python train.py --n_layer=13 --head_dim=64 --activation="gelu" --tie_embeddings=false --init="uniform" --init_std_o=0.0 --init_std_down=0.0 --weight_decay=0.12 --dataset="wikipedia_en"
Each number is 500 + 50 x the weight over its row's rms, rounded and kept within 0 to 999. Layers, rows and columns count from 0. Numbers have three digits each. The size before them is the row's rms in percent of the matrix's.

# layer 5 MLP up, 1024x256, rms 0.136, rows 857-963, columns 192-255
098:485521433480499622475531465430480496552529509472444482619419420507457456410551512397453543440476542445588500523600521475505383483501424506519543486561528349525562564380356528432539581438470485
102:557573541494594506503620489488526432569519451535464417428519419466552566394513429439462472451591517462533483493535444475530490530529539385472519565552474451590537525546534551462436406539487481
105:485437464541579493508565543484439583471535494576494403542425475540547549428530619522561569504416461416531538437533476463456462577590549407531507483570538566589521622456508471463480483405463419
099:546427511449509480447488518439581521490479477520484437440448463558413576639533468510526569476445463519538490504596537495508513515548530470590498546468459504518418420467468517508475503519448524
098:456464492456573528454380589506509467530471484440508518462550490504438490547514528381501517528450550440542465617491480521477452448503528540463542507494487428469537485511510522581480481441532512
097:590478462492447466519463537555540523537495379512615502468481562511437529553518464479464476540557525514462506537428528456537558500557516585536648491525381545536434499538467567429453477475576494
095:588442497470478432463496593561426510474421452534492577537442486511488453511571411399483531470454521575480519585385557482500529484479545529475495447573510380550459463462474503478439518525538506
093:406457392515512514526487481490536520528467581473600496472426481419594465474545513561486565507534561498492436507495590457477451385528469377514434487586522598463502494485406452563589514480529504
108:522435492483630497481541462500417479518569612508507470463403490519528549498504496461458552421641453465436555423516485548429504536540453437449446555433465543596497440476516553472581500524547613
102:564533454539554484548496575461477571528564487631557496485549470414532473519569577537539464466387510523512516501465583627428457415418498427501523506513501485493509514438590507558558515446498525
098:490412551516511529459597529492445452543505470525562448548448533491456495547555365538461543541507540420477424519508590478552483523447490423580427458510476492495523458503511443460443523522467505
108:444527614474449446534477565556453501568522452556475523515544500584492355502471532521607594501601537575567504559427500461569482540476516469438439460479429496545522405487477514600488514369459632
103:442524553466379464489571525458405449510459503456530447504402520431553414546539495461502542457441479533452366514457548499495547455551573431545421392456458495488504583475496526542546548508531459
099:480578544449552467576437501495548511623540528379450603437432515570546499518471417535578522405544506469463479578495559415522501649566514494579637508423511536467426492487525416551442477602456504
093:451537485546587452468433457520492480428533506474466481536456410557510472492455420414471483441442471417523509581460507504443421561538462518515595520509495477545392434484437505462597509497519423
104:574417567523410482518455486628466506504452444443509576510412507468493477510531506574480543553568564525611518515566505550461538551449599570607456549554464466491460456513524464480543509487480460
098:528564533425475490452508497445531462517457483485476548508547494530516461528475470532571484524445493493395506566518492631510592460497498506538600534454520561449532495590551432486544472505507447
107:439409601530447510472494526478465534502496551508499425506453456530538527461422516459524535486495566516442513439462503471417538554521531480397413503515551514550457485462450566459523524400541471
106:456565585548583595411408583492426522431523493511598554548432548395455533507441537493592524555518433492519531523485453530535456513493454413401566432529504501569381516508509494450558454520523501
101:476442419487510528425479549539435527522452464590513551540484602529493532481432515517527507559561441453481553407540460441439520541602535569535440468475540511515531507475544581522446454471547547
101:506502404466478385421469517495529463539527524520417506568518445444505572458455492464487531537481504464561535479517490500460521514463461489490458564531431436527548494490491574444427582568428527
100:559482497485422503573461543506477553544457495440499396585488462497537484547501452504541527458478541522542461548559495509556468527553449587567468462557489487565455470537508530435502471532508441
102:553496523488536379402551365483509489482460473490524476499470537501424522545494518522438523510578501502555482465532482487504465448468556552408551436542518558480493405476554499463391449491473436
103:543483491542487566541498556429474574633496462561433631521444495552446518503576441481558475470528466491528553560478564547532510569473498429513480515569537481498507534520474451555393395489493483
096:519487575559423452488510525511560465468584524465532501471481451505473407499481459466348579555577450525493399530425498564566479493562523431494488479498533348506578483495602492491525547547499432
099:405493406431490448536564533553459430496493563533464561471493476529468383485500575531508433393564533434495454571485470492508454530445388575505433529501473470487488483464412489508449471374538486
116:518495463444466583468534390561590417390446458495585483508435415500399488551427445550550501452517521499552564605516442458515474445554496419439466531385549522427492416495436552469475460546531548
100:567482536439472442417475451454485494470534498459431509464464530501548507524518489559409490518440443597428535467499497527627508549539473571574479489477435585459463537487548458579564491518445510
096:432481443409495475531512540569455518476497488589457467521508544504485533471484398606521536579543562443455480506445470495479477592532508426481550535505425564605472530497547482570564636489423503
105:534431475464471470523487543497520550429562508478545543519494538576506463493438522568560505438453456479552491574510457496491461490491553548509562551426591525475423497604532417491419486522501460
105:580494519461408494493467555482433585553430441501498487519460551541549523510503492497487558454485471515483544443466575452444506504589553441532370581585594493594456549493649435413518496448535424
096:601489534535482524436554523571547561542541424468555472578489474386517451498445505451505545375506529525485450500477508537478519518510431503537518488518510443514459442427536470538461527453553540
106:613498472417527501385583488572468475521477491437557481440432460512486479559581519522536518476444536434530470424401496469522547463534523426551483543546538511475489540469502524447533423517497563
098:555479536539518429550441412577524536494530466479498463518497505536511545457498536453422534535467391574530566508575425555494519440547568508362452483578505466563493587517471534405498517473563633
089:610511517487483412556533496534562517526449528464533444546400439511438531547531443554507486529418484510496562376569448500529541493446474409563584500551570473456517476523440416491598481537536468
099:582535532541546426434493522462588521467421537468524441482541536566651537479570497527577459469637473419414545562462517581460578514564537435492495485480449490394573449402488431529482493466482508
103:526546473512480535448487543520508498526480442573558433548578609455521530533475445503491507528504643530515532584535476590554485501515482470452523521521511430458463497413413561505489465488467532
110:441481525492491536542581503506469475525525420539527507498345431580438477593473532474464497506453398402527477525457539504518532451441497440528636472571549533504431562489553495567451488417449474
099:482445545538544463463512512547488479494534513427554551436469561564383526571546417540510564474555497446492478482385495601492422557513520459544497448485517442574514562503509414535600473579525434
103:537581478538570355518414498523518568418457455575496576457521576524484460509606533465533579500492515517424498463522444513480520464499441480520529461551496487509517521615522353538471483534493499
096:512422524518486524482552490485543488480534368476516463516521491447447568510547461470478512543450542497496450574447529515495430566516466399528482466471474452536598570502423506521466525526427420
106:494497425528558461542509472516471501545475486438515602463482466443546489582470466489499415539550468543515509490497528512481526548509518504433506391505556529541501433491451448575417402448505458
096:548504529544417410521493529562476462444411454540477568506550518454466601522471497510498391491515431552526509528493519521494459641472502463576562501564515524481535560466482441440483493461579503
100:528503536514472551462488565504484535424429459556576493598436517445441589568600543459488488554480495460517542414519493573489575465481478561511490526454463454530478492465549426449523618442467436
097:504459499419467447556535526546494501411520564434398537553520542423564523493564582514452465493542460435510527510506474542480444502485541458463507433445406557561462487497392423478332551551517425
100:513448469487493512554517525559542543497438510545526556578417536577529508473395535434525489445510553559550476549431509533564533497505475483543498525442517486583428497511458502493562487594532407
101:506527513472512437447451594428468497514541578562501412495437584539493480445466527531558557547494453562545397543472587498522469438499466502559516530536446443469469583521450418486459483522502456
102:463446507588575532577455538579481504460564433562506449567525422478459495476482412437486467576508573413565478509527463472568506558495470536524370589552471586533428573488522457465542488502494434
094:479443556524482546556458556458446474544506542495449560475567517579512517534509561583584571442516544526557451499500548436593437486568433479527535544415583430571536541426544434484487511464581541
095:480534478424558457501484491576598487516501440467452491485496445475567502425502542541442461521533528454388526446522449419532495505494587531447575527519466489459599500502444436491331607448469531
100:471525452511526525559495567460474545438406497476484524412441504617536468515428481551491533433535379529493531597575472515435498460526551500489555488484517510454500525435449541402641524535639518
092:524450567573547432504508630529579469368480403521487485567502425531495491488440475536474513428495602465521640475531481473527469537499471434583556539548537515491441549477533531475516554438560500
093:515501514528396517514381574498548446521479436467468510482489536578521401433432467430541493584507380596488546556543428529502515441531608454447503501438520519506469544535533466621467420469521478
099:495555554460640509462482499481478416521542522496467519401453523489452497478493543490490580450627529381573447582499402491498474489627427575349564469467454513519548453416433460415516447500423493
095:437536586472505476522386587450525461511453472509543452597439374497468580569561538570503493522508509531568347503566571531591564476515507482572427457449553452492549428438535518565471499425555561
103:540500471577428597430513484540485459518470450638496528533492571534617467591489525386560509417548516476534524509543558578487469546534492507465520526501492427502479567544501527474525526442505513
094:398568477458489507493467570552443461529542461534506524496491516467500526521467536468476519505581512476524565505407421579513493482552456483455462488521581502504479484467454532468436495421542516
093:519536522471603532482505580482424461482495415475443504565573507489478459518451502501506411574537452458490518466482479550416522594588595466535465412495449484458581530470515480517490455349549526
105:561583399554576546464470574520457524541490445549471533526416472510493542452491532469453502499501529502499539420489585530527547470547464494484530475592567450503564561496553462456474490497394417
101:522495488423501463489500482526571465498449413514477466495480460409504501493469387420514440460576506466598536506499483563423461525486459517505551462489414552429567455418465502469464491474483447
097:505452449495366525391416544454507493471587437436507552496559455576530465518482485508557596620545496455478496554525407538482426544565518580611445600511512509519550517516550520490456452520419514
102:487464434479443546541524448465445585478470525407516485474394593501479494551524419492570610439477448503503544485488485505583445574500469548392491632466566448491538479545513518559538598508500583
099:573495455509487383439500461520478460477432542505453486439459551469409500437508582490448530433517472584437428538496448540436516518536541522521459538404569557479487453469478541565531528590501410
096:542481486485549492580488518539482508440385499622547443540512480632546482498570490443505508651480503446539508543401518427503489522506557434593412527490420410544517534566419562523486483439477552
099:509603492528446407497571540466532521381433358454494467579424501535554529551498475580447373518536476546505542433397516541536474510523471438495421400466483422448546560508440502571480432489508552
104:469508540553526474494530525538392521534495562517499568423506448548476467508496511502485451493539607596474473586545417506534599437455436453576524490612495552448481520514583496428435445513518474
105:493503452538530495513486482469538513431497419497499530513388539407640454490544451532492483416500448440538545455590463483574511472513478540476498455532484427509454580495442465502498421473495529
098:497508497497465524570562442489521391351529518546498440536446542437399515451401546463512547431387464480450488477540451521487405509466448501461484488542539457487555417577493563452443525522525482
092:557416556532555547458569529522554462446427547549499461512529439483545466505441428559538477446502510438484585444545570481530615477427440476519512515418490498563480571383458462447608576509526496
094:481471480532453456523531502568564559406539520513421471556496461383505508444490456548424599541484502586336613434493521545504546493537533537474543487442457551562425526532485487460571496495451516
100:640441541516554567540458467476495396490545444474541494570470588440505396577507437488551593478516533464491546416446587455521478527500562400535511508526440499506506470516467491546481521496528524
102:514531438559471546529534598601535488639504582382537533466608453498440519478516467528482495530555602446458436473527474455551451506566466527478486557408518566491523451445458523515473415556495584
106:546569449463512496484532500505449624422544523603404569561554478515502549428559470568576567481465519497504515564483431472376469520453527527548514495430426502620580501414486446624507569534472527
101:475504520444478552541569426543437529497533511561496483550507529548546452481426488491485506544453393485452504605429503414542531506542451474394512518453594508566453439543434503419516569492527442
103:505471406524469502468369511456503493473539510548430432523414523555508496456511564556581476454530598489535450550475505422535519504579516535456382497533423571494482402513467550535428519529479491
103:518525430490546516509533572517493451550524493574422458491513531424531547529500530477552557437401523497428380526379423509397506554518546583564488487526549419488369498512535381543462436443461504
098:448510512543405379518449471518535543556593450492519503545493499509463515519450504454443391535586519462558422479458535553462407533503410433447481567480437562477523444495531589433385457520538591
099:539530557409539473425511465691562414459440521454526440522500454522500457544492435575557492457443510482512525568490559473536450450522506488573492374561510335477428525463507543475521561531527494
101:520539503464475429494511470483455500464570570498499485582499639466567532434508591440513428498495469509453443481487499508531534594486417449594515534413492481557499500491535494481541494419445553
099:625498530518530480543415464507492444498524454483591425492476494469523461507590474560534484493479536533491453497452522488491440504508435518453461512442458573401548557456487470496505428417453563
098:472490541588567469502574498400577479521466476529548509509569542560458482400498551541530577503475555450492535633536527457507462555542531512485426501547572511566397519479519496512492554465518468
095:502487487545536495621483523433453506433475476557485481507478489587460552539390488547493486443585431491565387486469425415436522538510470430422476466536483540503473554499464585563607434440454510
108:563510560533596515366485599458565422588568499516579511566456447524547494492548478488483489437544486535515532473470454494464480553533587503537456544555518496377475559499502537482464544465616548
104:539493490514402470545482490473396520520471516449491526521568500524573490436559546467470537439563482478469529567542526469571537564486504471595523477532421423564552472513448474445501513447429544
101:525411557444507422553470514606441400598543537498527498468512528419510498505456426501489455524451402533545539505456526480422437570444580426479447512481497450374516543505554451510420513466564411
098:460499514448455495515477453552444408507459541548570507481498582540556438483544499535501529477549566535516563568477581486511525483520592547496502473470523464469609493507492419479472463578481559
096:488457506548559458576477492534394516468528500421474551522559456539495421482490446561519429558505487425520488465581447505487529496447518529542513508466526456542529467487530510592481426525462471
105:537551486551475469468598566502519512470422534603456483465459476572553494480510573448450515478515548483544507561611548492521467417566528573416514561639443501478476522477493576469424587543543472
097:637478412465428438524475525545489440443513577509469543505494472495511412548439590481488473491478478460447487542473538510454524537472479520573518485517469558486540547498533389542505524472548541
092:625608563485473541460586490540594469507434462559479450361527535556452483536533501497428516477564456513541548363573458531533459475529516529496509465457521403556590520512470480545518500497474489
096:443547418495514586492492447548512581561501522492519430488473575515463441486554461485514451572422573442460522591509519557529579545506489562454511496539484496458532565430519473496499544512526484
108:459567469626537458511489511415535535582546518380414546502439433563512582462490490481512523456444349507535526491512476545476548456606493509545530584524542449408499515488478407454418579437533554
095:551460570551511458437489460533592439442466484475489429603424555590491536528598533481536432479428486460506504536527434506469427407502428489586500504485482474507498402446528549433600474531467600
096:502434460492449495529472502525493517507529480520513456505442465534412620503514569489584507503548480539539563386363508443568478517593555446486472463510543518451458577495550552469458479389485501
096:454459462557529502541576521510544585468514519485409458496493577454539510384488539467529543493456520566447455470489407561482457539542514431556515490500474470571508526435433528594486518380491532
096:530517475537596560571536596510590467457495458503438476519467486572468617489503467548465471506460556465530494554410561442546590472482467442455501474471503455421477575503441520457502485581597521
094:532576562453502491478539410485456561548525485407482547446466498575562518599442365470446608481505498470436457527441428554458464473514491530542448569559506442561546519530420520504494428556456576
089:616558469502383514400472524459353478525487388586560509491541481402586455525566455545430464485591497580536423345527437482458506541493553386507530468508454460514553512454514463498625475485485502
097:458461427455499469519456501553584460517489499458509584465469475474485430508490607462420525507511545479512490442492493482525349599490581562484604514414483598470441545576552534543556513557489486
103:530537539533493519451497440538513570550455523500574554550386506504543530563510473449507558443471535472504571623559443491655503478509473523501477412553515507460507492389463512425512521511471501
102:417431495562477458555485500469422539492545503572481545493577544518511594576456494544547476520584495435467462515519544558487351408492411482470550556544546563477533406512510490510554483537483418
106:552497451507444494459565497483526446549526540580519512462457519579449394453508497521483485491506564527421486480497480487487407506529511485463499428565581503615601480589473460379522448455484434
097:503450494526546443504390520533472452450478482578512523515525512503523496438529432516464550473513464483547520564410475509521527451455479502558482641469384535498540561557471450431608526516530473
100:468507559466373475495551534479501442597418439545393468387523492486608448608557446467562530472477455502460486442600466450462482530568516415502517525462480504443501549442507473502540443581565527
105:490496478544588434523476448507457497501462497443510447591488509463489502501514536484508461525518547492486442573495435395553408549545397594499456475572518456468478508452549479555430502319552506
092:504385536486478538599537528483462445421526540531456411522459529487558521481509416479475551421440513447387488504476481599552547367495514507481494365525510480473513444560507489523493492506524463
101:502513364508438455503488563443493491461445482533514434459589553519481444500401543440407477542500540542557472374421434488501457552603498454458463522428519491512554498503519439519484475522481517
# layer 5 MLP down (transposed), 1024x256, rms 0.113, rows 857-963, columns 192-255
097:460555488479416426438526471460493531472497490437590480500588619492489543499408436542432516416482471493488507451474442460501497484497522552477599526500522600373476483546529472542407531545472556
111:539506470503606464484434504522483506494522579464467469387556456468468555514510532493496487497492544531497490494518519664500515481374579531466471415458495559570540495578479491462469481489593545
102:514527509541413461481428484484531568481458505537518650453551593494521344453441432480489374561494531540456477377468472451513531455528375533477524443522537536555406486533517480464444478536473527
095:537437426485566548458436483574505469486545549460431596430565517452464463500475501616385530493473523523591526479459564528534504558442421551422462531495494461531477571550530478456471572420490471
108:454452572514577498518536519587453458515541459523543512480440494440497554521492468469570481461531440474589552485491462543450488498467435479463482418493507546491454453468479504447474535479527594
104:538510452429521570424567526471482519431471481525432563528530461484466494481476465522456545498548560565513498435603583504507507546546583487522512514512451403515402508487506528542555449431463463
090:539547536500555491464461472497561489565520479448536532634469499497503554519480548454438451454503511538565483551536528540488467491458600472372500439478572504478512515465501441546568561475444561
090:471602577489560509497477513489401572552489493461416488449545475535447524452525457470568524513477507583437527488502536539498488569545501481400601451456530409630488535499485523505507445493548573
101:512471447474530516532495623420517531422586511482612433490548521539528483534539510512490543438450487458532467474407505463555576593523498437480493370489438485494482437503514401457552527543439536
101:531498536539563461572532478569416461504456540501481523559436452580464414473521494576492492449420528467459559572466447581525476489499490469409546424530477446473556442567510438452486505413538579
094:506465527464508497544551464551497562391531482593524513527500478520480525388476489458503524410591522459447500524541565488495509570479411441572449587496528497553508399487430532463467544417459510
107:470345563573584525488436520538504452501587491531547521480446450495453426598521534498468477428411411542489533528549484504514473558531438454478461427521526505524473567523423586491467415543518450
100:416442483466493479459473479583522608522412417456512434523407522412584455435569501524479510505516608506574562508535508508558400542462536479566503479483393444444519512517435470506436545542398440
100:548426552377524502497530508561624459476459553481443564510563494547491516524527602501559447559596518499608513528451541506510451438482542561625502525450448507583551595612489513428505509472452453
096:502382432449427466466545605408388478499541469504491569385450580476517506465496522526513548493502506554550450479517472421557565555439423453468471418476484503483477528502527464505467454472412465
103:441514465525416445537570503420461505459528543548503491568437474490516416538470503535490420462565509462456567386493473508438525531427442470519441468410502573419481468529537534519473495404588555
094:543541553577478490508466493535577501549572531494506530406513502519538451533429552385537513430610466535569554517579406516481476495479537527523531565456508582544445533451449507515484419403468476
099:524591436483503459470425551399527560485528536489548534579528465452445520444498582544475531525449566433514503468591543508542499528417440583437549482486511517425497479500420437536439497536547503
099:540499536522463523504441536478517513484624563477507510592493469544379554483607464400549494558533574489396477494445491510564448478450407483521502521512402425509474479451558512485507536446545476
099:498507507481483483512515501572442393614440547453547544489436507478530507565460552586555451515448539539505508515493487523466533430426479572511582496558485572494500561515570565461552459576515472
099:538462501504545450534557509547491532437443434527487449562511534496526558559491501450436526591454557497359514519513397470484538472513529452461554426564528492467532450487483517476528417485497433
098:483521399558544494497531458447489499524543498491465523505534518516494521489452593473510470462508499433438449388413573467522557530402556472452536526476519456437512535457550511560580554574493597
111:491588461542516520457465572444557446617542576528578558520492521501455508536515380567516559439454562533471483530463576429563477479507538541514592543504482510519404475537539562525502518559536515
112:587569475423439516455461488505486576581495409462459555483480531538497410484542497432537448346631443473483463444471515426491494535459546460546546445475484527483444620537437568501459499488455543
093:518523447441634505572573458481431523551503523532517518428527486581543501590577488490539454526445464460456495460490548430497558550438472448528508495529417578484545512536519486524518569456461505
100:487523571473497559378463492520455483467544432622564533543505487530497498496395487539517501487520578527520540540505531437523461505488422497410454548560500520495372448582573383510533447538537480
114:478636423397554477533505439525476524498491494543474575449525539399502444510527441554467368536500442649595466466585505449579454477550488510489501480490462514533482435586500576501564501442561502
096:471476498529430460507487457517527429569556516464527437576531479463544568532407538489535543535600452533504485492479506570422465469522572510462455479460509568478512459444482458545484404452493519
096:529508373604626481474495499442445455510517481469560527485485406468507389449563447505573561480490475440523471577466566430588550554495573445525506519559400493504481409537471494502522494548489488
099:527494518527484559417583500465496535475659480509500452512573525516475529484556500459521506472492520412442463495540508486482469504490495513558530454478439446459537521501493417482529426506541552
113:592379537455507452470508458545479542436461443445576453508490542538468512497500538471484503504411554436389405620598512395512464424478557455465418475503442561512505453492535451468492495484539510
097:480557550545478616504527571500465547477489497559412481387564469533493517513487488561597412470529558515546511454519580577459483545467523482460521511512502414526576367451540528487436542479505466
101:447540471542595517510493444555594584451522505560512519490562524476482543362433460460402542503554568522510488365542595551415531494484453511440547579524509497496511529491519501536521459468573482
100:599444495547577419586584503503449529475452470526521498425479503515379475488509450536483521476492554521547460489496522467493434495500350516468550542522579497555522560508503479518408499544488447
086:438384473419515489501553497492511509455494467506505498506481501527588512511458408458499513485559484483532503525434508585478457569566484601434434497429384550514402530512488578542469506497500555
100:515524569499680543460526467457512514553483545453503516479468515460460563558442538537581489409439502427486459513495408538467520514398498454341452514440496493551417536523449381492564502550433376
097:492403459544486572473517452383549529455500443461553525438547477488488517480438431505562457484514483560460499488502445599535498531463489462529518429543441552559558548567537507516498590543443540
122:549516482625538607438501580483479452505541503551557551425510454518516504505542486428546531560511505471497463573532568524554379549439535545457513543540527512524509554502466468580464492556536571
096:485516499500514534525562449437497482562579464574470467507521516541553463484465473588451574501486446477547552515444507488495519461473525534543528543466464650484517596506567494538448481417543476
105:506553468569472475550529479419458543473469498484651518424471432470481521537494449392488527484512436497515540519514579512404528556453466605539430457485504438464564542558529597436543542445482532
099:479493463501509539539492515494479504516574508410432529489493443508481366563529496546484566529569540476524561513469570445468514554459474509462522453453592502518603508433462541541512470475563481
109:411497433531504478474452482458518523496472521553449515515480474522480524436508497528528477508463506471501601566528528483512469328511539491432443404550459513483478540522426553446480488484486563
088:358573522510442498436598555427431486493532445549526425500448505515469543561473471495517530446484537528502547493541526516475528497522406452557505512462497502467420507521509568478473395446511485
097:525489443478562505504490502540538447579630491469543563472594471471511462510420530517421546488511509499502454365528372598488472436533417506525534494448513611506543444413456475426431488514446567
097:520497497546555535415558505546554586400531492517532458450473498488465504493474490441540566558421493509489501423467458491543474543440537449460466484462421505529461612558590550593413484490481434
101:571560420602513523460557458526487476577489495478423475498518450530497563603440475479475546621535436542454448511490523501557480547517435546469547417520517515421543464423547488479535508545409542
097:523493445524482516404614417557493542527381550483462554579570479571455566545489477430444464517451465520447501479524541510521522527572556489471470459505460492459536551515597517627494542481513545
103:531475496521522500490583469469509526597544440410466474470550587524520495530546533452503466442482483576544632483476485537469501477461503510610515369482516413572549478458557554448444523475484485
097:615536389442510414504457486516500507453483546428500562507568543541469503460445533526530492479548423517443568554521469546572499564558402414535473543449494489497386474492457540576378538500488470
100:372499520581525431474529436667539491464483542544484436404597490551499511507471460428570532479530539524470509458622499391536494490516448472566454523466551482443468525541444501436497485508516491
107:558375534610490537451499427454526480501490532513457486576518512431536517482553461504517544546514523516556487491457544485526488496468562586484500464502585491513502564410483539491465387556480409
091:457538485460476498421563581419513496461449445550555597501553536574409520479477479440614460560520514456505507423478498522520556518489418418487570416602521452443604519536420475494550476414445547
097:475528474497541532437528549433545498423547595490430521497558567444511533522535507531547512514449525445470465424464546513491433556490487536555487522500455580413528613468541503442516532494535472
105:479423507534536554585517400475543528538541445474514449485512467482520574498544469406500445418454431533485456491494499556490461520439464550485556452547576452371494396607523592481374472430518453
096:494459484478480512429557469512543485486514573529419528415541601508541510447419518392525554447543549464447622526474436516465540548549533530525467585481433493510477536538430510505471515539551585
102:461492572515487489551636405450487392526497446561495513409457532563491576404531483526416385436530470581540501435422542521488539486438561504542549482476412590509513499508515436531458507561507409
089:475463494526573531526555581537490477460484544518339524526550570457465450532550409510407470481457532609566493448524434469581447420438514557501452516529567472543380523501465436454446401531445500
092:575480500474435523502530524580595493514617491529457505494461528408439454472562477491493495422534616601464526494410557528466499491517497516496444568446498562432432494461458461442427469563467523
107:494439468529511525423493521569421530484554489462456481440442465480506473471483470428426402481533497473525520496459582493448474538479438518507494476447567395514489575550520570471485473544539548
099:514512528464501431497462553474537494556432538494549510598573533576397451502462517482478530436518560459429450530534565534557581565568463467486512557556574520461483515468503442555604493517444543
093:488552562470423500395533591511525539564517425519495549572515568444384510373430431527534530431492467454497516521518641497485568534515474462543573555509476524505517498496433593563545476399480542
113:377510467545465493482539521504492486519558464530509536440544538431446476466447554517572462494562490516457470411513534521606499453497421488492536557508521480511432397493527474462454557502562653
096:465555538493537545558482580487537522481494525623514389500471520465515475554517453509481589546474522485531529417438505418563515487557555489521495433534521408497421564647466451525557459541603597
099:458507496581542529508506555548393460593489521518610562446543517519498496508472542456492553496510450565508512423513531542525432458507481513477488478592515431529514447510505577439459426540508531
100:469531568472532530480599527511546496492532498540531444489622462514492532457498544415555556495467609471483495477524515471491444528526528511559550423576468539500453487531506516534556529468467511
104:545441522667597594548567513526528557345425478513441468539604541492529506473431460468549499534546520522517428597531556546623503507502474458517479510534476490372444579472504548529515516459536374
116:545507412467489455548592525431505560408520546537502569486538480389520485505538437589488438551486524617470422465488407477553605473398544543574480404490442423472512539571490404540518533437553496
104:547472575475613483518560630414480500490597425508453470468499442461521462537577428489572461531504598488554493540426498428502571472560548509490371487483613566473478573549522531517452511636509444
095:517582477491551495428488450456600506542452501532535484491527459472515466462555506548593398497518592546569495468440439508477502400534514494486504509548480478477535507589427461557527445554547522
091:536573484547602538493434558431504531488527531436589560524510518568523480514493518460457488560499585451480522533509440451491417560432492436466538509494531463464444441467524531487502516475510407
091:523488633459538545514537515480510438478442520497499520499550520413505502502453495549438466568476563473506520486464414425511519440465475442604497454472596481413476501509537398500535488418498593
102:435499583438530412509483510609438518493436446513493486518530537562543439519451476442405465403413413536474509623585437504482466598527438436507487492516533487506502497519472509468433510515552514
101:525552502511570455545491487506481452449387571521493526560627444531560549517523491513577497439535511464507547484532470488574485534583519489463510462511483391462466522545481560463408541549475529
099:449518441525464513564433502424540491489534488585504453433492557463534523533488493410500473469584493513589471399451529508501511507387439457485601551543538490517499562507495478531526488519425513
101:529520427520465460553542474527485500484486516454586535463566508506545466497550489524375528519497428441538491523481403507478517579512524449559540483467436458532572479425481466436551592466614613
102:518426460482580546544472468554502523505465483542556543411580432478424456504431475429493427475488495491591526609555467459581496450568552468456457515494564540573527509549458571561492553547497583
095:489504491475513501574351570445439490506516485531479563520498503559468490519502509486523496518387447478532482522453540516465603495460443512498546479508499535569476480540510454589471480552517425
098:541511474495448448517482476534469405505495475513547508454582521429539492600411513447508444563485559506514479589524495528469540476532545574406505406513479413515487461493402593499623474510452430
093:448567645499417428453467501610504576441562508464397486495507573562493409516477594531602445452524506476533548533593468492533449539503430536506538475474483451532373404511441535466500547539468503
099:512440487506532505414491553479515540535502505551472472584578486450460560416481393473500519565474462447449425455565467517474469506614550524427551524552515482509469446487535531497529469383538450
096:600481493554623436625434423475511523425450571536482415550564586512504616514536588479517476486486431500450500589550532532410551497464497517501519542622467443517424506522498543507506592509509416
095:421516548515551510465430472545544552353438496474553495463483496455567449511471457472460450557533496540576542587393442557582519593515503477464468518448444518507523403583511428535436567577520490
114:461484510463459481477503494494495406424548497601452415432541378529522506387502516494487451472498466441526554499546417436458476423568502494479495551556549533442519583448477484521518457526525524
101:388516455525422537555518440433409439519490490516508427529509597539480468595649474577473587440503495589457415537659423457545441449509507542525505463432573462440559444430493498477503451457507400
093:434552490496566534492458508402451617498578541533510493545552484508494498487434527523585476515491564433433405512529523544515622536519536403443465486429540457514548568491462576446558411539471523
102:465524436472517547436407511557455500583525513480559442497458516534439449533479482518569549444448421424558467497568455445568492544472529494539478439418551458495489485384573540501525382524557481
099:487446505449485469534479435514558422465423472518563455487581523461554491528530489532511430543543496551470488408488498518429434420478567431482520406491578573437473433529425502444514660464466472
108:508423559457529497454447400489547491530501406569541629483503460508478503471466434496428549509497534555528460404465448465415550467468503598484556536527562427425404391523597415552568527487458506
097:518510535494506407497490507570545491453524500508429480568529445526513496516502518491451470483487533509517532478544524483534428512529506534527519445503564433515479436588621555523498442399455455
096:445464390503575586515521468472478516550483399576569535488476540455556616510500495497528466475520396479491437527498434506519485494404500543471582535583450483466457519503421535430476409445481582
099:447520415565492504531541542508437526519405482537438515428545558466541476473444440433439490527464513536478473489499545522484567527473428549476582414418497488527531504463470517464519532473573427
099:459462469498513557473523507433439485535430562504483547520416480514531487447494467510539499570603524480502564565539475549522480458599507409490537489564480486490445524496490543557548572503493466
088:473511419505477507440482456506443520475532531427429522417439462503546509569396507503540567458558485480590468632428586478591492445429494458490478512509502452582394505531444484459511489453429475
092:481528501543532487572508439457451530524545486523382502498467549505614512531516518550473481513593524587457559610479503427480478543469554569505556516505375476580482531543581490502434523540473413
092:489484441499490429574499605430407416468458440447469484502553555444544494491478446469520543449494530498503483514422459479578531440473535543452589539432446634525415509511549477462496394421523566
094:536439492422451453425390480486485431478584482509573433491496479440491493550576487526539489524499466578482583505461498423567546507384530543526473537557513449443502578422567484491452461458528525
101:487525475552524561453548528537486466459514620423474462509585478510456569511559484521578490508536404537522537439570565526603675494529571556555482454423588558532520474531442532497466522512502538
095:404471539512619515447518398489504582529535541487423522509458525617550547551474469547553548492528458490482532362497473492449448532549409541478475551503530448532519589452492546479530575626580544
099:413464463440452521472512507491556396476423468479591607504449453535552453611505450558453469520475571473507510518534498399490435418428491503435487432574496449463546535499478605500597537517437557
103:540505498472497527568561583560486513541555457585460545560595485573444451524432515516461459466457516603549463391479523440415475495520538536449459594488634362422400543504475437598493464476502596
096:546464478455536569451452532535513482440497607510466514485512528487427437493580458496518434515479421576490521469611498523546567523540572563460394424519500639366522507549484540510498512517536452
106:475537443516521560467492441440498530424549464510559625458531526398521510467415509370495502477484519548623511573436426397467538500486540574486558568503549570455463515500507528555509541507450464
096:469603517433446520490550436514499484533473468479452443613534514398507544533466513494424446537509448611501475600527494484559595567512521570491456450508497574426484438432519500530441468461479556
100:560545562568572550472522447497556479508513564556501549535488449531472537468532524460478387568587553490503514514439570513544528505519537457501516505512461475433455483415480498515435514487514461
102:434484638455470479547550422503525567537573467533443492440486611541438558556483529343539497472480498528428405596509442453460501485497497534478592448558570471518449514433523546499431485465534441
098:496512485470573541490490527509495475600461388474526475479560508505463480513454496532449528588452569511586515283545539465453516583474522493496463538503578500472476457421519446582497518435510560
097:467458579469523500494523528465552499500494450541532465482518463535531489505495492479501581398463442470542454527557491546519562399522499577564416531473594420617448560521519556470436443458520503